From a checkpoint of a small transformer trained on Wikipedia.
Size: 14 layers, width 384, 18 heads of 32, MLP 1024 SwiGLU, vocabulary 2048, 30.5M parameters.
Architecture: rotary positions, untied embeddings.
Training: a variant of SOAP for these matrices, 313M tokens, 2386 steps.
Each number is 500 + 25 x the weight over its row's rms, rounded and kept within 0 to 999. Layers, rows and columns count from 0. Numbers have three digits each. The size before them is the row's rms in percent of the matrix's.

# up: layer 4 MLP up, 1024x384, rms 0.0352, rows 757-842, columns 96-143
# down: layer 4 MLP down (transposed), 1024x384, rms 0.0353, rows 757-842, columns 96-143
# gate: layer 4 MLP gate, 1024x384, rms 0.0354, rows 758-842, columns 96-143
up757 097:502506516527467491495505532486449555422542492561535483491512482492501495499502481508522494509500506527466527495514505495512516518469480548546482
down757 103:502563499504491508460486470565476498489463524545501500524530532540503451499490521509489535521482478510484501503465498478475551507499487516485492
gate758 095:517452527485514490475507517506524539460498500473467522515455483500515548525488498498510462485487518492507548474478516511501516530460511520528551
up758 101:543471503497518512493520552450524493452474510508517483484469472490516504507485481528477463510461481503494478486454518490492555517506511495517527
down758 102:473457503536464471514476524459485445469494487466506495493446482492508547478481509504478545508512487483501519526490515517481549521488523506535489
gate759 089:520525512473513491562491521478513488509518510412490510470507479517461509495485532469512498506478537489462467504486548523495527506509522484504504
up759 090:515530518485504503533460512481500508487504476469493519474489535508489495496520518474516512498517520462484438514489512552500521527485502483521479
down759 096:531475521454437475453465503506489532571482443471532506502506510490521497504478489501501497479508468495485521529501508474467505539458476501506495
gate760 093:526532476513523482476475501496531515489474485486490482538495465547492528520483527526492473473519489470522490505533494497536521520511506499469476
up760 091:486453492538525494517495553535450497504513525507528475497526526488522533473478536497530534541530536493470478505500514475457483520487528511514492
down760 091:493505482514467492517481523483483521507510482506473517476514533482491492474462500547470470509534514472490486520531472511518492481523453474485489
gate761 105:483514525466501475510540529463497477473492477482486534546504529507527477525469538516461514492519475469457476477465499524470473538513470536511538
up761 108:485526525562463500492514511489514497483521525501482525470459534486492428490479481531482500535492535505540517474481506468514500509489510506482481
down761 104:492514521505486524510501516498472486485477552508518485506507525502486530462514505501489513484497505491536512502496493474525484507515518482465492
gate762 107:485498455498545484483538500493501487461536477474525458500481524480473493519503519477477465494508478486490432529485485475539463475499488517492493
up762 112:518563534470465512473525516484499495494476498496508521538479523521485494509479478525525491512516483529508516486473521510532510495524480506507496
down762 105:523486517465470464475472511488522515563493531455477543521485468492500486474480524515448536488500482538502490522498513507489494528522526509495519
gate763 098:498497492512502496502550474463520544522485547464555500466509491468504484485534501521508500514500509471480481492505511491485517478522478538495430
up763 100:553511486479497517487502505545458462477513498524487487493482465525471503494450506539458462465481450481492516461489514509485487497499494506506527
down763 099:512489483503500517507475500543499484510502465481502512510485495458506476506516483510484484464508496495504519465479470511500496517490553462514486
gate764 107:538515494540522512470479487499513476489509508520507480484480468540494532498474519511455515456528483455529505477483471490535466495472526480453508
up764 104:502505506510508496521486493514477453522505474542502480529463469508536510525454495478523536460472486497479524520484519486472469487495493523454506
down764 101:510508522475460486532512508550525483541563509504539508516477465530508456507486484514515535484506472514506528456510506546527481494486507511453498
gate765 114:490491495545517451513515483456452494470514487486537506457481517479504512509496462533476528482517473510482500472486497474501515514486496526453521
up765 111:501483481539509442514498487485484467474514485489553513503465573536487491487489447529486524470475472443481530506461516514523514502515492519509525
down765 102:499483515503502556489482518488512476507485535446517499484538529490480485491538505521481462519501480489483497470491435509464490469559545490474517
gate766 120:485525489518544466499510535546525514473489490460481471499558518493509502474487497512462474497492498505525488522499506542493482460486532495505500
up766 107:485425512487474520485517485455536557477507506491528500495488529509502520513498487464524476508470489487477524497474520508464512492522485488524481
down766 094:534485530527502518550483513445507498463487508479430491519509479512527540563518524489476510458510472489531558534483459513458513463470554509540489
gate767 097:549506472478541450536464484502512506519510503502477428520472518522496544494451521489518475475484497471450454537527557499491519482530499500524519
up767 095:535483490485494479503506493513483507508518510536461488473530490491482551490489531515513517458529501497488506519534502501454534510524478469485494
down767 095:506543506542506515497543466527502505489485550518496466516527523518472499520483509505508493466524480517490500448528533506548512445487512493495446
gate768 107:480475507509526529551477517490462459528493480463517481466509489451522448490505514489471523512499454474455489553505493541457471525516487470512506
up768 103:447533452525500481441494510553514495466459514529543498473465518517499515507464513490476537505485520464502495512503520515491538496515512503548455
down768 102:504461511531499506491483505508492447499546492535508504538513526499518466499476481484470536449479459437452503485507520516537461522511494515464522
gate769 107:481462505510462447530483507476523504478524531525522521498490492479510505481523472469504532536527511452454527476520500490506504507516488523512451
up769 113:496500524426537482492480455548471520482489481494521494499533494503506469495484492503536512494508500518500484532521523493458478559487465518495510
down769 099:442516500482505484474488502527466481479515505478516519532502560502505485489512531484480513490521502507511534517521499513540523552521517508518522
gate770 097:477486500517515530484516491487504480448464508540519484460521480540488507495494563539546480442508441504470514522509550504494538495497476543504534
up770 101:490488438485538478557474564490509483502492530495521517526509528466557521524492502478512506521521530490477499514529524495518515490508527457488507
down770 098:519503518520534472528516537475467472497497508482513544505475501485522508504489499421482527526523475471500427497449490505528467532461502501501486
gate771 096:514545497523455476463541512561465500472440475531478512505490475487509510504561523511468527522499515479510471501543544446476494531536487441492494
up771 096:520489529492483501560517506502475551485525501526486537487490524527495516487505466493446489493499496494456453489482496535505494504506470528527515
down771 099:515476512514510513482521485534542548455555526517471518472470493541502470491494503538493489481490508527494461488484502512470508482526494473488502
gate772 104:450502550524528511528549483476525520447505491484510522509483492466503482487512491479544482474484529460470524468496550513530491533450494522476498
up772 101:503502528498498527528474494462523494513506497510485490470513525476540476483512521502474503552534494491463502518460478527459530478526536469522489
down772 100:501487483470457518458477475486469474478517468502468486469516494491528522488502482498467474464521449511484454492474519498509445480494510465518560
gate773 093:502469454477500522515448509526456491500471520502492485509505493503511510491456533460535519487503524470481503525500530482495496497443517478494500
up773 097:490477528499476468513490521533502494501488506539503492489484519536542487470506492484450522475523500470494522479499462497507487467498480457503488
down773 101:437460472494467526503494539495503487470520517519508487490485533501481456516525524528470515484452472488499495461519490505483470486503496515450513
gate774 094:498518569489477458492510486465544508497484485509440499494519499535464471466478493516434485464557488506482512479514527481496508477485499539504513
up774 097:469516507545501501540496483456471474503548522472492516494511511521484529466475462519450413504486518533463526451536518449472510481504523441480492
down774 096:488508500474501493501507527512508506505489520478539504515502493511514472514527499534512520487512540477498512522476473461522528470514495477518505
gate775 100:504497498530497481479473465485511490464498534455485502514517531488507516505482467480475533464515507449518518524516465486472475520495471481469461
up775 093:492484445473513535512496488502506522475556446479513518471479522532505500505507521513487516504499501500474477499501498503525480516520531510469484
down775 099:530490526517542503524501445517529523489514505475479528492547517494457473513496478495489504519456455503468452521514454512459473494483451487455502
gate776 097:454522491458533502496546489479493530499558527506478510481457532533491546503510460487509513502513506535474521545503518501523493477494469479499473
up776 101:556472503477491506441453499475500528492500538522494456494528529477491502489485551484489492483491473518498514505528476481495514488484494481532516
down776 101:508497520550480501541499483525488486465436500468480555513506498456501463521516521516495543555422530493511501468498484504512507485510465499506536
gate777 111:518451493511521492486505517489483499518491501520486478502456402461514512527467522494515522485485506476489488472494514477529515457483513499498510
up777 106:501508500455485528458509478500476528518537471467491516503507496550492499518504521527519497545547473485489500510513524454469523484513478544508512
down777 104:485477520509467499502484511495518498479524472480501498504531490494489471509499517484515529511503519489487488486486524468462460470489482524482521
gate778 102:515523498511506495500523522482540508455564506531524528482495490476518507477526486494479503494434521513516488487505521505465450470483481500486497
up778 098:469531524495515499502511514479534488489485508518472475503508484484532491475507521506502529528486467488520436499505477484478517501508510508514475
down778 100:475482474493525528513498476514485482512479469500474529480472499532458530487475502511487508477532496491482489501462509449505529473512487480497506
gate779 097:537468522472533515467525503476509480539497503511563504531514508508472518490486536508517463471463487510575465450487499491519517536496478499516495
up779 102:531488477484464546508511526566465480506437444477498466472508484551496529485453518507539490499482465507537526516510493528472493505524499526502457
down779 106:464452530484533580481495494473462479522445526516474528504507492504531532465516522517548486512478554512541528508449532451482498488509507496474503
gate780 099:534504478530531509513485532510485475522486523501493506479515500523499478508506465519537501530475485501499518550499499536508488497462477477519490
up780 096:501488463519468485477509497484468509489528500485547562479490508520505485491513476467512505477441491502511484525513523466488468510536481543485497
down780 096:513504485513483517537483466519509482508447503481490493493507464506516446467501499521512490502497545488446570510497492514549535515515519509447512
gate781 087:459513460508471501518527480478488485544511518480484482520480483478501474526495489511482465516465502503433493495553492507461477477498497509500518
up781 090:506465495496525483503453501512489504454506498509491517549500514505492518479499564452516491512486449482491464495510502549461503523441485447496522
down781 098:502515459497510534567476485510510527491487503528518449512498478487503481476487488491468452491521494435499477500488529520486501512470497533520479
gate782 101:515500482496526483516530483453550505515505487448490488514502483517521522533522498526479489489504517563476506487447486470533498506516522532536476
up782 103:485514484500486497513499527498477446481525493492481500509485453498512495523497490453477500507510485500459450507455441471514482524476449425500458
down782 101:482509475526502509482503519484499512531509517479524481480453465515486512491481473528490451512522510487505476507472448481482487492461532479518516
gate783 096:486496474544537511507511452499486531509474502542460499513479511525523516513498495418496517491497519468456480524500490491518460510481510527526505
up783 099:510486459486513505508519491461487507480526531563466510507488510506552506500481458510456491502537485523492510504487457489530505490496532503504503
down783 100:450510512493447522458452504517474506508531509533520506518521511493498545491508471511482509495502503490490514493510485458507537530502532520472500
gate784 095:464469501515490512472493519479488469501479564482477525475502490491549527509522486543478475489535484534518510477512509459491461492493518481488513
up784 094:479506459515517492497459494482452457510460557511482486454533492521500505487481434548528516467503550548507485506519500491493539490541531537533472
down784 101:455530544515470503496498452504504491532517482522475502487491548530500514517517491518569512508506524504467494528489511508488476496504486526500506
gate785 103:468464503492482530506505498504501472470476532535495495469445482512487479507475510478473491554490509493475499476503479489529480514495549469502535
up785 101:524542502511521433485454498510510484516538540470510452523460462452583566491488488512546515497499517491515522510477506496509497470467488498477505
down785 100:565504478468550528520491526519515544536494496494547502485494514517497506544533482481516518501483535457510494545508486471478532529484504524487500
gate786 094:496510502498498491511519454499533501490487484501488516482479545463524468494448484462480541497438510525516554527498474506507437500516541485508488
up786 094:478487476531499492493506489477515494498520477457497487511524509484498468492442485446479507436470510492520533507476502519527445501557517510468513
down786 098:496501514512509497527518524520498521530511459509485523443527481488500514525532529521501513510458451486507486532520525507478537472457458516488506
gate787 089:535528469532475502490481503514518519487451495497495484517496553482474491507469487482478549480534484528499510543494535513515514450515478541551469
up787 091:488509507510555466499439495525470498501498471523501494488522520534486546509469498514493561497524524509497517541546495446455487518508514509509480
down787 101:527458517522495546560508510527477477485528481510480465465525503493546477501474491520507526518490478482532542494481483506499480477504540521485539
gate788 094:455535502459510477466455521519516497504516507484506456490483536433556486537487452538517469506500535501518513542481493516519492488482519495546501
up788 107:540507508480531509520569483484524479487508478495526506490522524516484510508475563508446542532511510504495520528510460495481461513502464452489501
down788 102:550511511539503485535481483498500540503485505488504505455525486529521513508481479493440543502539514513465510502491460467509507517455516479463450
gate789 097:502487505535485514538484474506510476522476544515467486510495527497485486482470475486480520532498473495517510525502481496533470499529498442489505
up789 098:514487482466481537526500487478505520532480539506503500519549491529499487504541466534529508494512519530496524526518520459502474527504517513494472
down789 103:511476510504500482495485517502485472554492527486515490469510496520503487494549476531490496464541509481501485478475477478522514490488524481518514
gate790 102:518517489520512489516511505514478497467472511521487533504503475496530486501497515530537468462549475514496480525483482488522465483467454517529484
up790 106:512500516521507501522536519491536540489496467494518516502504501477505505503522481523516468463500512451505500484475491497505449483474489490525520
down790 099:538504537483489493508457495519528556530472513479489504550467485502492546529484499522503545532538480534509469537476466486543459470458498496490526
gate791 090:497503490533533467518534532521472475500497544467472477478543469455538505491517523521493469496531520505490502534490485511531492468513463484518496
up791 087:516544497526513527471468505513493523481514501464510485522500506486544499515498498469502430498528531487471523488517467498512529524496459507453531
down791 100:509530486536511470497482536509469506483470481466496462472527496464515494498472516503544473516531481491509494484461472527532505456529540522479493
gate792 090:457520506509452520478522480488508471485505472509486536496503493462515553505483488486486519464537465521489495494503505451478438523506523494516498
up792 094:528493516512485484513493516510501465492507511471482499516453484475526521517484537446495519493546501479478492489487500451538497464532484518517486
down792 100:487496549475542502523481490478536510522504496472568518530494476537532525506509491488495528493491518524491459515495505489464458487521494519506510
gate793 103:524521498497533472518476469492540501482556484531457519476515509474492492476495536500493542527528530494494425495492524438478465506535547471497503
up793 113:518497525477533481486516493514503443460498485534497534452494499498496521528481499517490521521492518501455490502534550482486481546498504479522491
down793 102:484498482524479497494480513497483534509526502494521524510489463509505470518529482504523488509474544477474459545487464506493496492482526486488511
gate794 102:508507492532500533494513451528506481521495563508518491489537512470498500486476488555483490518515523496512507519505520508479539476457438529551457
up794 105:515518507491499535491468526486457496520474489468481480536493491523483520493519459496477495466503498529514498508502526506496473523509534502471495
down794 101:464526526492508495492522512494520491454482502525499497465504515495489499530514452503464520458492496535472510471462487494480481483556501528506498
gate795 097:503497499474515491493472513495519461497507503496472544483574515514536446525504466507553532504492533528565496533472468474500486551497536493481518
up795 099:505498492458516498502491503472491473505489510491434515467543506480568456501459503492525493484484524490519491568470463492519491516492544483528551
down795 104:538503499479514482485482449475490541475507474496509513507466469534486502535507524514477472464509484462482530517490491518530484476527503487530521
gate796 089:533470497508520500537488519476483474468535487528533512500474509534491515547484502509511511498566464539520555497489449526482482523525521541554498
up796 093:498496478482489500521515477508521536511497476444495474483530527520504520478467518504502470498546500476489512495521518478520502474492506455505557
down796 097:463511479488532466541494530478526467512534509510492480568510505498493455553487565506509485510508546538561486440534488482513448487492508469489523
gate797 100:501509514520509522498541485482490485515507535512501525522525529506453506531470501503474485520458467552483557494513474531521501485521503503550484
up797 100:480470526547498520485448471488508515518499513471521508535512527479471503530503503472526482471460534499546512519507484505519502495470499563480494
down797 103:522475484459498495502523513502463510492466516512509495471479548558506525501520471523531505505517486508545517510486492483480510523517499498470512
gate798 093:502487479518506485547472504511549492477474530502512446475518526475482492476536530488513542480483464500488537497454508544468472498487496534517467
up798 087:494460507509502536509519504576465493485495523537534505526477471465484523503502465516472537453530466474500469541528478497490503480525521466501511
down798 094:527456515450508515537503463539479494525472435476506542525479514497488486511525492483492506513483489464574540487510486546506450464526472517525490
gate799 096:499514550520511508527495500490503520450520494520525528523522490502516533523517499537513434535476475485477538486478512467444482541523498539478533
up799 096:458468551477477528548466554480529474497473521500550471501545457532513503520526512537504471471469497469485490502497499476484501509467490493465540
down799 099:517495462425483525473522506490507484530489464459481520473519508499552540493504511520478467485509451535533468487495548497510496500452505501488506
gate800 089:532531531477533494557497474503517545499499483461508517493497509520509472536498524505490486523513503517540489488541472460493477499552512512516507
up800 090:449494455521460502478517500531492477487493505528486492538530489489480523454478479510514496481475502471468495485489495536541500508455498510499486
down800 093:508468503540528521522520486501547510485488500517513516522545543455497512474442500507470519462490531491479487494507497544494552506503462441493516
gate801 092:488484492495533541476474487467424487499510492539515513448457504530482530508521530482488506521540497507508514505498499513504490464521527506546508
up801 097:504512481511564514457481453543520532521488487533514489507480491517465553520502541513483500534518478538529520522502523517486450490493471516480501
down801 102:489518478517513475454507485482478517497532484521513491497529474490482540500475505520511483491475482519515520503480521517539479533512482540485491
gate802 103:510494512524488470496483517490512461520475472509452480510519528544479474500490502484472491532488514523467480573475504491523492466491493559480487
up802 102:507469507452508492528462481485519523493525490493481458491515466480446521523475482524457511515497517507471491502470513486480509494489522509511516
down802 102:493484520469471489483447543465533516524525508506474502461508503492476509513436527514470485562473539502488464534480526504512498496497502483497478
gate803 094:560480489465507526489508517472565485538485522518506465549480530551470541574501523502481519483466521472514453466508499506503483476501493502509491
up803 097:528496497479503526487530490450532514531440510502511523525489518481519513541544530519499514498473464492538456536491488476478499474509514484533500
down803 101:469497537491497487514537474489500545486463494505493506520493495465511499474487485541474493535514491489511494535479519500469465486556481473450509
gate804 098:495475509498485539507467488476526501473490495470522517479493482519511491543490462490470527515521491508504505485499536474523520476484498532498500
up804 097:519465512505515524521481469486444508494468529502462476504487517552522501468530498436509458508541498484498466462512493504513510511472473524505519
down804 100:479502479477564499508503490461483506503458498495492501495535512506544516521520505502521445470515486506488509522499497489511505515518497520488477
gate805 102:506550502488519521495488512501490491500473504503469531487492451492499511506500508517478519480490480501511546507500533456465479520490511499505489
up805 104:513470463480502512457441472510531528497448440543486509536529486484513501510467490512538533488473478512455513502507507475445518536484481514498501
down805 099:483532466517461541511489536498508530516498482507485473473531494495505489417514516441460487445543476493494525492459491473525510486519512522563492
gate806 104:475485472490514502518524529517515535440530515436502503465512498525567456537466499473531470476481553520539517496482519516517459548515458505496510
up806 101:483518494506531491501496546507506476495498458444507515483503514499490480526451497481498484515506513491502479526490530490519489480502509506559413
down806 101:538527562514511532474452470522503511529503491496533456501504478509525476496511481453487525541489502531505477477541469483458446466502543470510518
gate807 097:526497484480477541517511519490488499483472508549495542482523504529483510471498514503511494507526491557519481493443530510496488492516502468485495
up807 097:478541519463526508515470525491497522544541511489482531515525507500492481521512525469542525542506529513511487492492485480541480443491527503479503
down807 099:488493498535444526526499506503553531508548561483485510512479469490518514466491478481467484524510548455484515521509496454503484465467490518493530
gate808 108:510502526485512514462518523508529479438497493480553520463509479501497498509534470512546485527460466506514485522511526503469484522496509507546496
up808 104:473469479430521508528474499517528508544497559502485497477519550534470527472518476507484495532482502507478505507470460519513445451515523489500538
down808 098:490467521509542492472535537500440478461470488525503480449447486523545473508469479500522513518480543475497514519516527508511525468493479513492509
gate809 100:481512508559538501509517520531502477469437491495503474473519467516506517521502447528517480510477504471467499482501534516490508518487523483494490
up809 099:534463498518544483454504490490498490505479506444464477494475486461485577548505471558520510482485503516513487517492527492501537510515458532502491
down809 098:494483490515538485491522493534504514465481494568486516509461489543499518543486508503530473475529450530496453543504484513488504482532498500483498
gate810 104:509473540526519475506517516495487536442519483467508503510472541487468532499504494528519502516506482465511481511510502499507490529489525493493531
up810 101:496491549497524528513483536469525526478495484478529474500477492441505526521531481505492500515476521526505480520503546538493523525491523503493490
down810 100:466476505506533516554505515490518504478503544502517486482511489478522516445504529547516526474500502494536505485498498517487467501466490514517508
gate811 098:478502498494517485519488501445545521494500493556527530487514512489528503525546500516493502512494528486515444490500535537495529499503514478513511
up811 095:472511500468507507545544553468454514527480462490466507452507488499506526517477483457464476494514510472505459460494462519515509479484518503509496
down811 098:564486512465457467548485496494439543480465490493476485508526488468499446508493506516500453462487509470495532475586469538486485517476488526502525
gate812 100:522476469510524482485508465492541511520513559519452487498469514516504493526490504497556506495452487509455496481495506494480509428509477479483525
up812 102:547507520510498498514509544496540516488483481493499495530496533504518534471531504494500523496519553495485487511524482495519515565470506512495527
down812 104:480494490484530506509502509475450499509549444526548524498508531519456515510490513485489532516545525466518489502534538501468509500504539494480469
gate813 094:545500465494508479482491486498520530488517502498485485503495508552547516524470482496499510454491493543476478533464538482524504458495473559448519
up813 093:530463543530484475542559557519488510501497505517514508541479488539486510529526501451469531533524508495522484508483536513475472503511515470543490
down813 092:471516510523480529492506553534491493543512481515522468509526519489511473506509535466521468511495516467483507510494501511524424500472456452499476
gate814 098:511469520467501500532504504511506524506480458471456475468484491496520502502505454489536498476497495485549514513470502514503501532524541467495505
up814 100:538504543458497485525508478514504454483467467491478536519496477500506422511478533500513476477515484518540509532506482485524464546505493478529498
down814 102:549526514523456533448551508538475538501510476541522531513510453510500526487496549476516558481562499465530518492444492526489522507467501529493486
gate815 112:510507497531510471533471495506479470492535480515545479504480536547486518499453539456532502515510483484511495513545517488512452524487557524478535
up815 108:535477499510470477495498498464464533474483484549514470498485458500533488518497462496557486483477509502471525505513488482496493496474473447500526
down815 105:513471449504474490513502496493487516486477497490511499494510489561534531534531531483498475516542539450459541447504502488506474498498493495523502
gate816 101:556521480501544478454484461501516529456533494484520495508463529520489459484507513533504453533514523526509502471486523510503526514524503489499491
up816 106:499502497499506486518507511509506501539486522474490514505513517490522476493504495547491542503456472513508481510511491512464498502504489533511523
down816 096:510479484515496476465510520500507507506491490506527497490487487489531520486494472516539532515480546504493485437479517522473492499492504468472485
gate817 096:504498467510522470541506480478481500486440486453487473504497496528503507513480538496506517490536499494460565479536532433460476470479496529506478
up817 104:525508478471544494555493514488504506527500491466502483472492518476472471486455527488534492478533494499463474497504491434501494453480520533498479
down817 099:502527501459522504510487504520496531538493485487525444516497492496537529509510523491468477531485494498543506490455500484495524461496505517513489
gate818 086:496510459501493490479495485472542509491526558468514489554470506510470469486519498522529524477511511492505503494513499510497524478538499495526498
up818 087:496519478485502556490542515507501496513515468476467462447509540504528497505484509510517475534533502517507479526458534481488470521540488492521497
down818 093:518497516538493504486498511554519508510517543509489513528467506496466499505476488529465511497467544470505527505476458487524519548456479492472473
gate819 105:558482506485510472491496473471516541482518470524505520510511510499522467493520534498472499496503519509515500413473497487492525527490510530490470
up819 106:514499520516533502522514524515500534464526484488466461484449489527534509497462528480508504462496468527448539489470471455514546471472515496519524
down819 100:524514514496536521492478494474481470492477500510492487488539472505486452543519491482531457533498508489483485496492532505452489494517535506501534
gate820 099:522463513527509508487497501450514502542481460464530448522521530517490498536528510501508527510502494474449513507487465464504483502542495491475453
up820 095:499534491458531505512487473481495523518542529507452524516500494437524527482507509482467505496523529492552525490519567512489458503463474519560502
down820 098:531487485512527537471463478453517517517528503471522475511574497490517524541515511497465515488540540453482530481497553478461495518481512462468480
gate821 099:484503501498503506573502517486502475494454479507474501503507550511477489515480505496547529527485579498490516471475507498498495484474477479531506
up821 096:507511521507509517501461529548480468504535484523518514455513443542521546483496473539490496504473497509522472520513481472549502496531446478518458
down821 100:510537457521517466491472504508461511541521487462515471521538464503494473487505446540534534510450504509510461471516483515497500501550491458513531
gate822 095:540464451531506482480520484457511469458518488517524503516470502539506471514478490520472464518506458521453511474510518501503492528497482492502499
up822 097:459533501453503551501462506538541484511500513479475516501512495506455502505505481515521493515518478488541543511494549500527504515491520506522486
down822 097:514543479474525496453466544489531505503478517492512514551468524499467492452502515513561514564549522501502507468544488431464499493484542459510476
gate823 099:484512500495501569488481458512505512515484493509538489526481497537509549509529492526514533528532514511497496484506470469504503487492447530516495
up823 104:518477485486461513571491511465500540512487520494522531475470487495524525544476471502479501465463493452462459533502493460485517518462522533513519
down823 105:483494499496490496540497538517513510497518487487520501432484485471477514522455492469491509516470503444504452519522532496485494469511508490504495
gate824 100:489461557502500495494505524506481514472523504515462496542484550494553472522524523495517496503449486485507473506516509501497526478511511499527475
up824 102:499490465473521475464500464466524523511466472464483505448457487496571517501513471507505490464504527538544502535522523514519467515452517538533445
down824 104:493520474505495486456493521524525489531549515471489540499515460497520500501511469528525480503509497518491496526492549511485508532494526496507458
gate825 096:478534520490469529514530563485491503512492496479509485481478501516520496494524525488534497514503497480524527485522521525467462510494479481507501
up825 097:454477479513524528512489500521520473485503471471513495520474462466496478480511467494497478489504499525498538468431484506517510525486495484474501
down825 098:490491476498487517557491473509489460476503476532490463544506491496478490498487520511486486505475540499542480428497493512538518498525496501499520
gate826 102:499481479466451517501497491487502549502487510476493504499508518516535523489500462489517500492525521494486495490469466556474469497489522459543494
up826 104:515505487508507502509549457495527520481516510536503483488511493479548513474499472493470453541468488449520461471561520523464497533527456483484523
down826 099:527530467472507531506475466491494483483468473481498527479489523489463516499486498482487544503524562464524523534482469454521536493475487498491451
gate827 102:500470513545517504536480497493482509508495480508532480497497513505504498517527501465465511487498546495519471476523484511484494471490533548504449
up827 102:503509490499548493507500472498524530509519513504494528493476519541515509476504503505444469452526494486492477549507506450484511471502522505455506
down827 102:485519493464478483528504500512567516454477530450506503525493513521473502540525532483519508502466460491484490472474528479501493509539469467535550
gate828 106:530481495483501442535506547496505495556485525477510514521505509520482529519535487473531514513564552523506505486467513469513488528508519488480481
up828 101:489508501552490517513492470483511493488516512441505508495497469460587530487456529478499479525464488495479530525501524553485486520533468492498474
down828 099:527451459520477525564470519499501520482531519496471532497561485441507481489537476477498517503537549504529498517499499480453464465485548501498466
gate829 094:491493541508480497534506505514524483499534510520499522513450509509493483496531484474467487505505478427513513433515492499520527494456467487471506
up829 097:479486451473485477474429437479482495525492508439510493540516508510530528464456471521483505477474507544487486528483481505514497538493479467485476
down829 097:513512534488512568495541507460516504494504491478472492517523474480452503577473494535493522493489478475512531492504541500490483487532532545503494
gate830 103:486496516492492540484535526538449524497544513476497519463516490489522488514526513452469490539497501513511535473512535519509527450523544472500537
up830 098:530498491472456503490505488505514505528497498491498490513529478490494513458486514501486502508476501495514462545537498449492515516480494489470495
down830 102:487535473520478494493533497508533512535548503469501515529487466530514514507506510480489496530480458514494459485497501494513507510497541484541528
gate831 100:535496487526473494466543490516478489543543500463525503541472531468501530523506505541522497499520517533504508514504492492494535538454483462514512
up831 096:468479505552468486518517543554493512515509547507514520512479512489467510492512512492515508480487499497543495497516508533468507517478527503448507
down831 102:521493493515474497531522497507503486522518493491509536492502478500534533508514522487510459475481477492462491524489471493481518527460530508529481
gate832 098:522503497432490544549537468487447514449466475518495523460522465527519496502487491523531516495515498466549501556476508502479484519526519513512475
up832 098:493501533504508495488507527515537477470535507474467471470498462482455484489515475486488492518474468525484537488528491491520506465485504503522470
down832 098:454461498502499495493523503492500495519466457509485516519479471484533516479504458512485464518497501496491487505467482507540461533518498450531541
gate833 097:489509524524489493557499463473486473505476491524482531480492486488477516509490522545523497449496524525485527489516504510522484533476452539514525
up833 098:501525488529493500525497511508524478521516494525493540441469508466471527516483512518546464486510508484514512519506464475490498520502498509502464
down833 102:500517541527478486564486507504508474520503444537492559490531487503499534518542500517521475449489513499505501522480483499513491471471466500440465
gate834 089:546497539484499476495481495470532523506528536487521489508512451467483501499516500501482483519502496506527471464477479473519512500492509537479473
up834 089:507505543488497494493538484502498538504456510507534511489473515523470488504514471452507486512506490480494508464473478505513503490488469499541492
down834 097:510484544502490509508492498515504564478506511488494551512488499448505471519553494516534499515487515495515505445496477506508507525459459507463539
gate835 094:488498495534444482510553483505497490488469491503482500510487513516494518503500471498549533476463473503527481472522530485470540466456486485509495
up835 094:474485464501515478475506511512482509474506512522478491499521491483467454488488491515505517514463515495518514463496525462496498453507496493485493
down835 097:492496491481523520471520526459496477429450516514497469510514521483509506505481467526495520478497548485508480523500507536505519475497537495503472
gate836 125:529499474485510529452496476555524482494512519489504486480500492469521478515495489477496499452522478485515499516509474512487426515480483475508568
up836 119:456519517490464525537515495447488505491493470520479494508438531543459494445515511506470531527465479531508492479573565484477510516454493506494477
down836 100:505480459501523541504462492528522508500464555501495519514492491423498482494507539487496496458502477522507499492499505495470431496494531498503494
gate837 097:504461502486476499509462504505549468486485490498536492471478477534488483485489468528536473558498509512502512525507531498476519495465485517489513
up837 100:518460527493518483489495468484505491506508490496514477508448496505463480540523503518477484517553450476540509495488514494501504500530495487470515
down837 099:504486477458511520452492477481479472506518513452488517511467520489513516488502519559511488489511469505524426522490530484478462519483511476516507
gate838 103:515532533475503462527486492501447489497459470521514513505554484517473487523483496543465506555521476475510541516507515497491457536483463510491529
up838 101:492493481498538491505514503501480542475526507492487518532522541518511548492532520463546484508492469489464517522516482485506489521476493500537487
down838 096:528496499474516514486477485513467515511484539498514545491522516507552500496477489496529478514479462507524500522521487507522456557474490516521491
gate839 107:509479521482475495509455521485461505495507544525526512472504519527485508534539489506472468523471523543483544476484490509488487496505496517487532
up839 104:476467465512490535512520530482522459530483551521507509509562504519479484506493515498504549479467489493512520486519481553499511558440510477503495
down839 102:516489484543472474452476485462508488463510489522489469506500522495496480490463525479509518501521485510483493471533543504514472542502528474490465
gate840 105:511518476495517523480511472535473527456488510517511497472490485547491467534537474540492511491484511495507524496486525487504467475474505449554477
up840 102:513459492491468487502519492513523496534493542503525441512480533496502494474495491466478496528512486555516506497514516484520512478500481521440537
down840 105:509506545482458482485512504511504465509532514479497516515482520526525510499505526514493461498488519539462538504465524502508479498496492494464505
gate841 111:510476533496543473524546534479472506503476483504499507506490503517484503553536494510453524474497532524477481523518493490490508494486488507460493
up841 113:477492499527463536498479447521514498489471551474468480547492487481564533495483503470514497480478524506507481509479527485494487505542475496503471
down841 101:497527482517465499474499538482516483480480511465543514488457493519496459477465502481521527523516488489476458499546476501494519495505488486531497
gate842 102:513504499501513490518493525479485480510515489491481518529509454505520493517524463524483467492455463505488464495453489464497525506509461473515505
up842 105:485511520509515491497542506493483509525499508437478486506497510501471482497487509461523489511553529471449539548500502486515494480436497524463482
down842 101:461518495487491524509497481514485497493539535450496512464489502492486502477490511518516497497476498490539525491487538510513475488499506547496492